Each number is 128 + 24 x the weight over the matrix's rms, rounded and kept within 0 to 255. Layers, rows and columns count from 0.

# layer 6 MLP up, 832x320, rms 0.0869, rows 249-283, columns 64-127
[[107  82 140 107 107 127 163 159 140 116 121  67 120 141 147 137 114 138 118 123 169  49 134 170 133 125 174 110 135 152 133 122 118 140 117 150 118  96  87 143 140 120 110 177 176 143 111 114 145 108 136 121 137 122 137 123 143 112 142 120  88 102 129 108]
 [106  99  84 149 102 167  70 157 168 137 130 156 128 134  90 164 114 123 108 144 159 110 114 119 106  90 160 151 146 139 141 131 106 133  96 117 101  99 170 130 134 157  84 147 153 142 155 119 104 120  94 113 136 131 168 130 119  67 103  84 115 133  97 119]
 [141 139 119 141 160 158 137 123  92 123 123 137  88  96 156 123 143 129 155 140 105 122  99 151 129 158 109 145 109 162 155 152 149 154  96 106 137 114 146 133 118 111  96 132 142 133 168  85 156 157 108 188 112 145 174 117 149 165 131 137 109 111 143 149]
 [150 132 155 131  93 125 154 140 110 152 139 156 157 130  86 117 129  90 170  92 165 120  91 109 186 128 137 117 163 132 170  69 118 132 107 118 144 133 116 177 164 145  98 124  86 152 115 151 162 152 133 119 119 151 127 172 129 163 155 135 106 144 122  98]
 [141 127 120 180 101 164  99 142 128  95 155 138 134 145 119 109 114 140 104  75 132 142 113 149 137 110 120 149 119 117 100 128 112 119 110  96 130  68 138 134 179 121 149 150 119 106 110  89 147 153 161 100 147 146 138 108 146 155 135  96 125 133  84 160]
 [ 97 127 141 178 109 112 136 142 119 115 138 123 133 146 150 169  91 150  95 135 110 139 138 146 158 165 109  69 130 130 109 112 119 153 145 103 164 157 125 144 153 146 119 108 136 139 146 138 118 152 106 124 130 135 149 121  84  81 130 188 108 129 133 156]
 [103  91 138 158 134 119  95  90 145 124  98 117 129  65 102 132 142  99 130  97 148 101  74 168 119 143 101 142  89 117 156 149 156 101 140 139  92 146 154 124 134 189 174 122  95 163 142  96 158 119  95 114 141 106  61 130 118 148 100  62 120  92 103 131]
 [104 109  75 107 107 127 135 136 117 132 131 147 112 122 164 142 145 169 117 175 124 132 151  87  97 109 103 115  99 132 112 134 114 139 117  96 131 189 129 137 100 157 142 178 105 120 144 157 110 131 143 161 174 180 171 141 114 168 132 129 166 125 130 124]
 [120 104 126 133 138 135 154 123 156 112 132 152 115 114 123  99 133 117 143 102 107 129 123 106 165 114 155  88  92 165 141 147 148 147 127 122 122 108 119 100 135 183 182 107 122  97 134 138 138 163 111 137 120 147 149 107 158  93 160 124 109 163 150  74]
 [ 63 107 150 144 133 135 113 200 147 107 169 116 101 146 115 137  94 143 120 129 113 168 138 130  93 142 111 147 161 137 113  94  82 121 129 133 113 105  73 113 145 104 112 125 144 135 109 105 102 118 116 138 158 101 116 128 113 116 124 170 175 128 100 122]
 [112 114 116  96 127 133 117  99 148 114 131 127 119 154 161 108 106 134  80 136 132 146 134 101 145 154 136 123  85 108 136 129 136  87  92 149  96 144 114 161 144 156 115 151 133 103 142 114 102 114 144 146 105 134 116 125 115 122 106 121 127 102  99 156]
 [116 120 132 178 111 159 137  98 115 145  93 137 136 106  93 132 130 166 129 110  92 155 123 146 117 128 147 149  98 107  69 121 142 158 151 103 148 130 158 148 124 142 150 103 155 131 127 147  89 152 120 108 152 154 111 159 146 138 154 153  99 123 114 112]
 [143 133 174 121 159 148 118  97 133 131 123  98 115 118 132  97 151 132 124 128 116 166 154 148 135 114 152 119  97 104 163 112 120 134 101 105 129 154 129  97 136 161 137 129 163 143 155 109 109 112 117 136 134 143 141  75 157 133 143 128 125 132 125 127]
 [127 172 154 169  83 117 133 147 139 117 111 145 132 109 148 117 121 156  93 142 102  86 120 112 140 116 157 130 125 142 158 181 130 122 135 151  82 118  99 107 173 160 154 156 119 125 141 105 120 104 148 176 162 129 156 123 127 134 153 114 122 119  81  88]
 [111 104  90  92 107 181 131 129 146 115  95 139 122 154 166 126  97 108 106 110 131 158 116  72 153 144 169 125 130  59 126 155 140  85 150 122 119  68 145 118 133 126 133 129 118 119  89 108 146  95  62 129 167 130 100 120 102 103 131 120 114 124  93 110]
 [118 126 113 134 116 147 118 132 164 127 117 116 109 109 136 141 127 130  97 123 125 140 117 114 117  87 107 181  87 168 108 105 146 149 100 128 108 134 118 168 151 104 159 129 125 101 138 163 111 128 133 105 154 149 123 139 153 128 143 150 144 126 184 104]
 [101 140 114 106 184 109 104 108 190 133 135 102  80  88 118 163  88 103 155 109 125 150 132 121 106 143 116 116  85  96  88 101 114 153  96 118 133 137 127 139 142 157 144 106 125 111 122 106  97 131  81 125  97 131 126 128 118 124  91 124 120  91 133 127]
 [125 113 112 130 194 148 144 120 103 109 138 144 162 161  97  90 157 141 134 144 143 130 132 144 112 109  86 129 140 101 136 159 110 124 143 105 169 143 163 125 138 161 136 112  98 178 162  86 130 165 146 148 133 152 101 134 196 185 102 134 114 107  89 143]
 [127 116 140 164 134 182 109 113 112 150 133 136 129 132 111 123 193 141 178 118 110 124 120 131  88 170 167  90  99 139 151 116 104  70 130  95 127 137 168 167 130 112 115 124 123 137 131 127 144  97 109 159 162 114 118 129 101 148 122 127 158 152 124 118]
 [170 126 148  98 111  98 139 125 117  63 141 173 140 152 114 127 136 109 145 155 168 104 140 129 126 125 146 103 148 151 167 126  76  76 131 104 101  85 146 130  84 159 117 158 108 153 143 156 119 147 169 135 198 152 135 196 111 124 165 119 135 114 172 175]
 [120 104 100 160 185 122 157  99 102  94 104 138 159 119 118 109 140 137 151 166 110 163 117  94 108 148 103 186 106 143 127 127 118 139 129 137 159 134  99 136 125  78  96 153 114 110 138 113 129 111 101 123 122 123 140 120 134 150 163 140 122 162 134 117]
 [122 159  89 116 107 117 123 153 103 104 155 110 122 109 110 116 161 139 134 110 105  92 189 133 137 121 134  95  93 148  93 132 114 142 151 129 105 128 125 127 118 152 117 102  82 137 199 169 152  89 104 141  76  96 134 124 126 131  98 124 112 172 132 128]
 [165 125 130 123  79 140  89 155 149 164 152 154 149  79 140 139 135 130 117 102 112 106 134 112 135  80 101 159 124  94 125 137 173 124 108 126 134 160 124 144 159 107 114 150 119 131 140 185  91 106 143 168 111 147  77 167 135 179 112 147 167 167 109 119]
 [137 117 101 150 139 137 128 160  93 127 141 175 101 159 133 117 120 103 126 142 130 121 141 183 161 106 121 143 120  92 148 153 111 111 129 104 125 117 134 108 132 141 138 132 153 100 114 116 161 108 116 148 131 115 137 148 182 128 130  94 182 172 165 135]
 [132 121 134 152  97 136 124  98 107  90 122 156 148  87 139 112  91 131 113  95 136 135 112 121 141  81 154 147 139 119  94 104 117 119 120  95 153 119 116 110 157 116 174 139 138 158 133 111 148  93 143  88 137 115 164 127 127 131 128 164 119 104 147  97]
 [137 100 136  83 160 139 128 114 114 114 127 128 124 148 121  90 164  78 156 106 109 143 128 105 118 154 124 132  98 182 113 161 151 114 133 121 150 153 107 153 153  99  86 156 119 165 126 159 127 102 156  98 116 161 165  72 128  91 101 138 124 159 114 136]
 [128 110 135 156  92 125 123 125  77 128 152 115 104 130 132  73 113 120 119 130 147 115  96 127 108 127 109  93 153 162 123  88 150 151 121 116  88 125 105 105 151 145 112 142 166  63 160 110 108 104 130 138 110 167 164  92 100 146 145 141 149 153 133  97]
 [130 129 113 150 128 108 104 120 109 101 132 145  93 116 148 136 135 131 164 102 151 142 141  94 117 176 121 130 169  99 150 125 110 157 164 104 125 187 178 103 133 153 140 102 145 126 186 122 141  94 152  99 107 142 145 127 129 135 107 133 123 114 135 167]
 [ 86 119 139  98 168 113 188 113 155 139 173 113 127 133 114 154 131 134 129 125 140 153 105  97 163 172 115 132 175  78 124  99 134 114 129 140 120  96 118  79 128  88 111 150 160 130 125 167 130 116 105 123 148 142 134 136 138 147 125 116 168 123 111 129]
 [111 132 134 142 113 156 123 130 130 153 180 139 131 147 149 131  91 112 125 125 145 156 120 147 156 165 146 131 152 102 148 108 145  76 109 150 124 171 130 142 110  86 140  92 150  91 125 125  88 117 141  94 127 132  72 115 169 162 136 115 135 102 134 115]
 [158 124 105 117 109 145 112 101 108 130  99 152 139 132 136 152 123 172 142 109 115 118 124  98 162 137  85 132 100 109 169  95 156 127 126 160 120 172 109 107  54  84  91 102 128  91 135 103 152  73 136 113 100 121 170 121 163  95 146 149 104 181 107 136]
 [128 131 106  99 112  99  82 146 125 148  99 161 134  90 117  73 131  91 130 109 152 101 114 110 144 116 128  56 108 126 136 149 103 128 163 120 124 139 108  97 100 128 109 108 114 134 107 128 135 164 146 140 134  95 120 159 120 112 170 135 135 130 127 144]
 [129 113 137 105 117 146 128 108  78 121 129 115 140 147 117 132 124 170 137 128 137 143 146  94 109 147 125  93 194 126 139 110 129 102 130 113 113 136 119 128 133 111 144 123 107 157 124 128  87 128 179 104 122 140 138 131 107 108 168 142 129 100 102 121]
 [125 141 132 113  77 173 117 135 166 136 130 118 114  90 135 112 173 152 123  86 116 126 133 129 168 121  99  97 118 127 146 152 106 139 121 132 120 129 129 116 150 160 171 121  97 149 100 117  91 150 122 188 125 152 146  96  92 137 129 101 137  71 134 158]
 [112 145 123 106 155 150 108 156  96 126 147 103 187  92 119 120 154 133 139 133 135 130 145 180 140  96  77 188 104 140 151 170 118 118 100 129 120 135 123 118 144 107 137 105 132 155 132 132 171 123 173 143 144 129  93 138 123 107 127 119  88 109 117  92]]
# layer 6 MLP down (transposed), 832x320, rms 0.0393, rows 249-283, columns 64-127
[[149 123 141 118 149 142 102  99 148 141 158  99 127 101 148 160 156 125 115 138 153 118  98 153 158 154 169 147 100 106 135 174 104 129 129 145 144 103 135 143 169 100 136 138 112 129  99 144 107  85  84 132 139 144 129 126 157 174  87 122 125 126 117  74]
 [135 105 101 121 101 117 166 123 154 161 131 142 138 111 137 168 101 120 113 116 178 140 110 165 142 103 122  82 137  86 142 106 133 119 137 129  98 104 137 102 125 120 149 115 103 132 125 126  92 139  63 192 118 136 130  95  74 177 107 157 125 141 104 144]
 [117 109 102 131 142 119 149 147 131 106 152 139  90  89  73  86 142 121 115 152 155 153 126 130 157 131 113 105 124  94 112 123 134 134 129 164 152 136 127 103 124 132 147 126  86 136  99 109 139 125 115 163 100 117 129 171 161 108 168 101 104  96  88 105]
 [147 120 145 110 149  85 115 111 122 127 153 133 129 135 139 136 137 142 175 145 111 150 118  99 116 150 141 117 137 144 131  67 121  82 153 135 114  80 153 138 110 138 156 146 119 108 163 105 126 119 107 168 107  80  91  98 109 134 157 162 107 121 108 170]
 [121 147 140 166  84 117 132 136 112 129 161  91 146 138 144 138 119 148 133 135 173 111 144 132 135 110 118 142 105 155 105  98 101 111 133 141 107 134 168 145 148 151 103  92 132 101  99 171 118 138 147  94 116 152 164 134 122  90 108  85  98 120 135 149]
 [123 101  87 106 141  83 131 136 106 118 136 109  90  60 120 123 116 172 123 127  88 146 149  82 127 173  71 128 124 101 146 121 181 131 157 101 125 137 134 135 141 111 126 115 116 146 173 143 160 118 109 117 178 153 134 176 134 141  74 111  94  91 158 162]
 [144 152  99 120 170 126 129 104 127 120  87 120 146 127 134 159 145 171 130 125  82 123 139 155  70 147 138 121  85 121 115 141 103  95 149 146 140 133 169 114 154  87 114 170 107 159  86 106 110 120 153 203 140 126 139 109 151 115  96  77 121 108 169 147]
 [124 119 204 101 131  97 120 122 129 163 125 141 116 138  84 123 113 112 149 109 126 142  82 142 149 148 159 125 139 116 152 134 118 143 149 123 123 106 126 127 123 122 115  96 138 120 142  99 140 114 119  94 126  88  80 124 126 126  98 112  97 163 120 110]
 [119 105 141 133  97 113 132  99 118  98 102 117 117 100  80 122 130 123 145 131 109 164 138 104 115 133 125 110 108 143 124 120 199 119 111 132 104 109 123 151 175 141 133 139 105 118 112 144 155 191 101 129 104 167 112  55 105 111 128 126  77 192 117  80]
 [109 128 110 145 133  83 110 150 151 173 145 166 153 142 103  87 121 136 137 123  96 159 133 129  41 114 157 127  96 148 154  74 167 113 134 133 124 139 165 121  95 127 121 179 116  88 113 149 128 146 128 175 105 104 154 135 139 126 136 118 116 144 162 137]
 [122 137 127 129 135 106  93 169 143 124 116 131 108 129 126 125 145 114 130 137 120 124  94 179 122 141  84 120 121 132 152  99 125 125 128 140 107 131 114 122 151 154 104 103 129 138 121 140 169 146 139 122 153 124 142  81 152 110 100 133 167 131 125 137]
 [148  96 142 167 144 133 101 133 102 123  81 163 187 177 139  97 120 158 164 116 112 130 138 137 150 167 118 151 138 155 103 120 119 107 125 175 125 126 119  97 126 138 113  92  45 124  99 112 162 158 166 159 115 139 133 129 137 161 133 130 121 167 105  96]
 [ 89 121  81 165 107 124  82  77 139 143 126 112 153 103 159 118 104 154 106 126 155 110 147 139 133 120 151 108 153 161 131 179 136 149 171 130 125 129 120 143 128 178 126 100 128  92 141  98 111 177 135 130 103 138 137 105 137 141 109 103 159 177 118 153]
 [121 100 127 162 161 158 101 137 151 129 123 153 132 156 170 115 162 130 137 148 116 150 125 146 157 180 166 110 140 116 132 166 148  92 141 141 124 101 118 135 130 130 138 142  86 189 105 129 120 107 133 144  99 178 111 114 110 161 121 125 128 123  97  93]
 [ 89 133 185  95 156 109 135 151 102  96 122 115 126 124 117 120 112 101 136 116 162 107 152  68 135  69 141 102 163 126 135 114 145 108 139 129 127 138  81 136 140  87 158 148  94 100  88 143 123 126 141 128 149 149 158 137 156 126 116 134 110 175 182 155]
 [117 120 123 144 145 134 134 110 118 154 139 134 130 114 140  70 144  99  89 119 124 122  96 128 123 106  85 121 171 138 138 103 146 150 143 126 148 105 147 125  68 137 136 133 116 120 150 172 142 118 149 141 162 124 143 145  96 112 155 121  89  95 140  83]
 [139 116  92 105 112 125 130 143 131 101  76 104 142 109  95 133 113 130 119 128 134 169 132 156 117 163 130 119 128  93  99 147 172 137 146  99 182 141 133 158 104  90 154 117 153 157 139 125 150 162 163 126  99 138 123 140 158 121 130 129 153 112 166 152]
 [134  86 151 132 169 173 182 101 129 139 121 186 142 123 113  92 124  99  93 155 154 150 140 104 183 118 139 109 126 143  99 143 148 127  90 113 127 126 110 124 132 139 150  64  91 111 108 114 149 164 150 125 161 108 137 154 113 111 119 127 115 109 121 127]
 [124 113 122 141 145 126 131 122 113 162 182 134 134 125 105 137 154 109 141 143 140 120 118 161 123 104 127 155 152 103 156 140 122 147 134 103 101 130 130 140 139 144 124 162 111 149  99 101 155  83 111 203  80  97 117 116 132 159 128  98 111 105 160 108]
 [156 109 156 118 113 139  89 126 116  82 106 167 151 152  98 153 130 102  87 146 165 127 132 148 113 122 112 150 117 132 116 116 123 100 157  99 149  96 121 150  92 128 123 137 144 105 152 140 132 137 134 134 166 127 105  91 143 107 151 111 126 196 157 109]
 [149 125 113 102 111 139  95 122 160 118 145 111  65 136 111 122  78 139 114 105 145 105 103 119 194 115 123 143 125 160 141 125  98 141 176 104 141 112 149 115 107 168 110 132 138 120 115 132 160 107 133 128  78 151 126 120 128 116 100 146  92 131 175 151]
 [122 114  93 177 142 120 152 113 112 106 105 175 132 100 113 116 115 120 117 157  85 114 146 115 121 127 126 140 160 154 129 125 139 166 148 123 166 109 137 152  98 120 129 162  72  89  96 153 132  91  94 119  99 105 120 151 100 104 136  81 117  68 119  88]
 [133 106 136 141 140 128 109 176 130 105 127 135 132 135 128 136 139 117 154 127 116 106 129 109 146 142 167 104 110 150 148 101 141 144 133 132  95 130 138 104 120 112 139 140  83 142 122 143 147 158 124 170 123 130 125 124 155 102 118 147  76 132 130 117]
 [143 145  87 123 108 120 119 138 150 140 157 108 169 123 167 126 177 140 162  91 131 149 146 110  89 106 118  85 144 142 145 149 133 135 120 130 117 134 116 100 122 112  90 137 110 175 111 147 179 151 115 229 112 102 153 144 106 134 124 121 101 147 132 163]
 [104 128 163 102 117 158 136 125 132 128  76 118 139 103 113 113 130 137  96 141 120 126 161 161 121 123 131 144 118 110 145 150 128 129  56  81 148 144 112 104 142 107 141  91 158 142 136  76 105 128 119 108 139  99 170  90 148 125 123 120 106 122  83 135]
 [124 120  84 147 102 123 146 125 169 152 115 151 153 172 158  98 127 126 144 116 126 135 149 126  97 108 145 163 127 129  94 121 141 146 131 179 116  98  89 105 151 122 137  97 121 132 104 121 168 105 106 158 137 133 115 113  80 109 170 182 116 157 129  72]
 [131 109  91 160  87 161  57 140 140 140 115 124 158 133 134 130 123  99 125 122 147 162 131 123 131 150 156 136 147 118 163 114 122 135 151 113 133 135 120 124 150 131 105 125 151 109 123 124 145 149 103 146 120 118 175 119 146 149 133 170 136  36 125 133]
 [111 126 134 110 154  91 125 124 169  91 128  81 124 153 127 161 109 133 119 103 132 153  91 120 100 173 140 120 106 133 121 145 160 155 118 117 138 129 158 119 111 120 121 112 142 129 115 130 142 104 117 125 152 114 140 159 123 153 137 131  99  82 114 120]
 [116 136 139 137 124 116 126 126 101 109  74 127  93 163 158 132 150  90 118 138 153 134 123 134  92 134 130 104 158 143 122 143 130 143  95  72 125 133 134 147 156 113 133 140 106  93 151 131  83 108 160 115 115 116 125 114 144 109  96 108 122 121 145 102]
 [125 140 105 141  98 140 123 129 126 132 137 128 182  72 112 108  94 140 131 163 137 113  82 130 123 109 105 145 174  99 106 109 161  82 126 122 124 136 141 162  79 109 162 170 152 146 137 145 137 107 122 145 108 134 111 131 102 158 129 116 137 113 158 132]
 [160 147  84 125 101 128 178 135 113 115 134 151 112 115 134 150 141 143 151 151 112 138 130 133 110  77 126 177  92 184 137 127 157 107 118 131 128 136 116  89  90 122 126 173 177 150 130 155 111 173 117 118 103  88 118 140  81 162 134 124 165 124 125 160]
 [114 128 151 167 123 125 120 152 153 116 102 125 138 155 121 121  98 121 122  91 114 136 119 111 118 101 137 143 129 179 129  68 117 144 106 128  97 119 170 123 110 135 146 158 152 151 139 115 101 130 111 102 132 123 123 117  94 114  80  84 152 169  98 108]
 [154  90 118 117 159 114 156 122 134  98 115 118 166 137  51  98  97 121 170 126 112 161 149 119 145 149 153 113 163 114  89 102 132 146 112  82 115 143 172 151 135 108 153 163 141 109 131  79 125 104 139 110 121  83 123 111 126 128 132 143 141 112  77 140]
 [136 132 111 154 107 120 138 110 117 144 153 104  93 118 139 116 128 112 127 163 115 141 119 114 123 123 173 102 112 147 145 140 178  98 142 131 149 153 155 139  81 140 130 112 140 123 129 114 143  91 172 172 139 151  95 162 138 177 117 134 145  98 187 158]
 [ 72  89  94  95 128 126 155 136  99 131  92 114 137 137 138 104 140  78 121 151  99 130  83 111 118 105 149 115 135 124 148 132 129 128 152 120 131 171 116 175 159 165  85 114 125 140 147 137 135 142 106  82  94 117 123  97  86  99 180 107 142 172 143 113]]
# layer 6 MLP gate, 832x320, rms 0.0871, rows 250-284, columns 64-127
[[134 107 132 135 156 138  70  99 117 138 126 108 105 143 159 141 123  92 139 167 126 139  96 150 128 154  94 101 100  87 150  91 176 111  90 139 152  77 121 120 142 133 149 131 133 134  73 120  92 128 122 108 129  99  82 129 143 112 139 147 151 122 176 144]
 [133  76 139 125 138 114 136 147 128 135 122 118 118 104 145  90 115 156 118 119  91 124 113 152 125 141 116 125 134 136 104 121  89 107 173 147 118 124  95 122 107 122 100 135 157  87 157 138 111 111 135 172 163 150 115  88 102 121 133  87 160 121 107 116]
 [109 168 128 130 122 133 117  93  92 129  90 111 110 117 150 136 167 112 124 151 141 143 126 136 161 156 138 106 144 138  95 128 140 127 150 118 127 139 139 136 126 118 118 106 132 118 150 124 130 139 129  99 173 126 119 154 101 124 145 100 105  67 127 176]
 [ 99 140 101 157 123 148 166 147 120 129 137 144 170 151 151 146 109 128 126  90 175 138  91  93  97 129 108 139 127 118 133 109 140 109 103 127 131 117 179 100 116 146  99 147 164 127 112 115 122 101 165 143 119 133 156 113 132 125 137 136 130 125 155 165]
 [123 144 127 163 135 121 151 111 144 161 147 137 146 147 120 117 130 137 134 146  83 158 103  81 145 136 103 112 109 156 130 142 134 159 155  84 152  85 118 143 125 117 100  79 129 144 135 115 104 150 141  96 128 121 105 143 100 120 109 125  80 153 135 102]
 [148 122 134 194  94 135 136 127 115 134 140 144  94 168  97 105 128 111 148  93 146 128 113 145 168 109 116 143 108 151 124 113 149 155 148 140 106 129 186 145  66 133 173 132 102 121 119 121 125 119 159 116 134 118 158 152 109 165 114 115  93 165 154 152]
 [121 145  98 145 120 148 103 132 106 135 111 142 126 124 149 111 131 133 121 110 116 135 144 113 138 107 139 101  94 115 116 159 177 118 163 124 143 114 167 124  94 111 113 110 176 129 120 134 124 140 139 153 109 125 146 129  96 117 165 135 158 119  83 124]
 [125 155 132 126 143 128 164 142 163 158 144 101 151 126 120  89 100  92 104  83 120 150 101  80 123 124 167 127 100 128 131  96 151 111 111 144  80 128 154 114 138  89 104 116 126 138 110 131 109 170 126 180 100 172 107 131 150 119 125 148  59 160 118 111]
 [124 122 155 119 138 105 108 100 126 125 138 125 140 148 150 146 139 123 154 102 162 116 141 143 139 100 123 154 151 118 115  79  86 134  98 165  75  79 153  94  91  82 144  85 124 126 122 133  81 133 110 132 155 101 127 154 156 139 104  93 122 141 159 160]
 [154 145 144 124  75 124 101 121 136 157 110 166 136 148  94 139 155 122 145 106 127 172 152 177 156 108 120 101  92 168 111 126 112 113 123 106 150 108 153 153 116  92 145 120 159 153 109 168 172 117 125 133 125 128  93  71 151 123 109  91 157  95 129 197]
 [144 109 130 110 109  98 104 181 144 136 162 115 152 117 114 110 123 161 157 182 108  95 115 126 142 110 121 142 147 141 133 130 148 102 114  92 106 136 122 123  94 107 114 144 155 160 139 173 149 127 132 139 152 128 161 103 117 128 157 142 129 113 112 121]
 [164 146 178 148 127 154 110 112 135  82 147 121 147 155 128 149 120 120 124 148 131 144 194  91 141 154 129 112 122 175 139 126 153 130  98 119 146 111 148  79 115 135 131 107 120 108 165  81 116 110 131 104 169 128  98 122 109 121 144 146 129 105 130  90]
 [146 118 141 132 170 128 119 145  90 109  97 116 103 116 159 128 102 128 148 138 117 115 141 113  68 131 116 118 123 139 124 170  89 161 137 124 100 158  88 116 141 147 137  86 140 118 121 120  75  95 148 134 171 141 143 160  95 129 132 124  71  92 103 145]
 [119 114 117 129 148 106 105 134 129  89  87 129  76  98 135 131 121 113 126 132 124 109 123  96 121 131 122  91 142 129 145 161 127 102 135 116 137 157 127 125 103 110 145 154 106 160 136  99 138 116 133 169 160 137 137 111 117 149 114 106 134  88 183 101]
 [134 120 176 123 134  95 105 104 159 170 140  51 115 116 138 129 179 161 132 178 170 148 109 124 160 150  97 161 155  98 183 112 128 130 120 116 166 149 121 107 151 124 177 157 100 130 115 113 101 117 114 128 173  94 148 139 105 160  74 150 140 105 147 129]
 [119 132  93 143 105 123 125  89  77 137 149 161  65 123 130 147 162 148  96 124 115 193 107 111 112 146 126 148 116 184 104 150  97  97 108 115 110  83 122 147 142 115 159 123 106 124 147 169 106 112  70 101 184 138 121 163 123 144 131 165 174 134 142 153]
 [ 92 152  81 123 140 125 148 155 112 105 152 123 102 126  99 106 111 105 151 122  93 111 125 147 123 159 170 133 122 162 126 109 161 170 121 167 124 114 103 121 113 148 144 120 147 101 102 104  78 129  95 119 163 146 137 129 162  99 128 142  92 122 131 110]
 [182 147 121 116 139 141 150 133 130 132 116 153 144 150 106 142 147 126 121 151 147 133  83 132 149 116  85 124 155 111 134 142 124  86 145  96 106 127 112 149 156 125 127 124 134 143 147 165 111 103 121 163 127 114 119 116  96 101  89  94  79  96 100 110]
 [154 116 113 131 132 153 130 148 119 105 142 121 138 111 104 127  77 105 141 183 106  94 116 111 126 122 101 133 107 160 101 122 148 145 187 107 135 154 137 102  92 156 144 107  94 152 106 149  83 104 134 111 157 136 114 106 183 112 127  77 129 144 120  69]
 [121 120 113 143 148 128 149 142  97 119 101 119 135 126 121 124 136 128 147 159  70 134 106  69 106 175 178 104 117 125 105 106 130 173 133 143 168 115 106 114 163 130 159 156 132 123 131 154 130 100 121 147 137 151 137 114 173 108 146 186 175 123  98 115]
 [ 96 115 103 135 162 165 133 136 115  71 109 125 140 119 122 147  98 123 122 135 165 166 117 145 133 139 162 140  94 152 143 132 148 143 115 132 138 114 146 123 139 114  99 129 145 136 156 119 131 120 133 113 126 125 136 147 114 120 113 138 122 129 117  84]
 [148 101 125 137 140 137 151 145 148 114 117  73 119 134  71 105 162 115  88 143 138 153 165 112  97 120 103 116 152 106 125 162 125 118 171 168 157 135 143 157 164 115 108 103 156  83 114 116  77 160 105 137 159 117 122  92 119 111  87 114 121 154 125 125]
 [130 132 118 179 104 168 117 123 146 107 116 122 165 105 150 140 171 134 127 121 121  93 141 142 139 136 112  85 130 131 150 149 140 119 157 142 143  79 132 136 130 171 101 109  97 110  93  91 164 100 188 132 120 113 125 110  87 132 144  94 127 132 103 157]
 [146 106 130 110 109 117 154  93  75 120 107 106 104 116 138 125  93 152 123 145 155 132 171 138 175 146 177 133 102 136 103 123 109 140 109 126 111 100 108 112 129 153 131  93 164 180 127 118 140 107 134 139 162 131 124 144 149 170 154 138 112 139 115 113]
 [125 146 146 123 147 123 127 176 107 155 115  95 145 114 183 125  98 138 111 133 139 120 140 134 145 122 114 176 118 102 150  81 148  78 150 171 137 115 130 110 125 175 107 145 156 156 144 117 140 117 124 162 117 158 170 115 102 125 147 145 170 131 126 117]
 [148 115  57 121 114 134 130 146 165 145  85  93 145 137 105 134 150 134 140  96 119 140 190 130 123 146 122 112 144 129 139 155 128 144 120 152  90 162 124 113  93 118 163 136 140 175 131 114 116 141 109 143 115 153 130 100 132 124 142 129 132 161 135 136]
 [134 130 142 131 103 177 125 134 159 124 130 106 160 151 142 138 128  93  71 132 139 165 132 192 123 120 136 140 163 133 135  90 153 158 110 123  77 112 126 116 110 123 127 127 103 141 116  97 123 101 103 116 125 112 132  99 143 139  97 108 149 115 140 105]
 [104 149 113  94 122  79 133 105 122 127 155 147 127 134 144  84 152 125 121 136 106 142 122 121 138 165 140 105 143 114 135 102  44 144 103 151 158 135 148 108 103 143 111 146 142 133  89 138 130 139 140 157 153 139  84  94 110 118 136 152 136 127 160 147]
 [139 152 146 156 154 105 141 126 145 132  87 138 135 152 115 153  99 154 103 142 166  99  72 101 139 141 136 185 140  95 121 123 179  97 123 151 141 104 139 138 109 127  88 115 132 138 158 151  79 131  71 171 120 115 116 137 102 137 116 123  90 129 138  78]
 [114 137 152 135  86 193 115  72 118 110 116 134  96 124 141  87 132 113 180 100 152 115 111 104 139 116 104 171 112 131 151  87 142 106 151  93 171 112 151 133  85 146  99 148 161  89 148 104 124  93 135 132 130 123 149  68 119 141  73 130 120 145 143 141]
 [153 123 154 116  93  87  76 136 121 165 148 164  97 130 106  54 136  99  72 101 149 103 164 137 126 111 123 143 100 155 128 125 116 163 113 113 139 117 138  79  91 175 179 158 144 130 133 108 133 126 111 128 134 127 104  80 145  98 132 139 150 138  72 143]
 [111 147 126 138 111 141 101 131 130 106  95 155  70 129 158 116 183 121 117 118  96 121 134 150 120 100 160 133  92 154 129 127 175 142 115 153 150 118 101 111 137 132 153  97 140 127 129 160 141 128 169 105 142 173  84 160 126 144 113 141 127 136 135 123]
 [128  99 180 152 124  87 127 114 109 126 118 129  82 114 126  91 144  89 163 130  93 157 145 121 134 142 134  92 145 145 156  99 117 164 141 131 155  84 115 136 132 123 161 133 180 117 123 157 137 178 124 148 137 132 105 170 122  96 116 132 114 122  92 122]
 [179  90  82 169 144 134 115 122 114 131 138  92 116 125  86 128 124 141 157 167 128 151 116 127 135 150 106 153  97 146 128 188 121 110 110 133 154 145 157 149 142 128 162 114  81 116 128 115 162 141  52 100  87 110 143 126 143  70 126 138 154 138 154 127]
 [144 141 140 129  94 105 161 163  87  93 122 116 184  92 154 104 130 128 115 106 142 174 136 157 119 110 144 149 113  83  95 146 112 138 172 149 104 158 106  90 139 165 145  88 188 130 120 147 165 109 122 132 138 150 123 156 163 120 149 152 132 137 146 150]]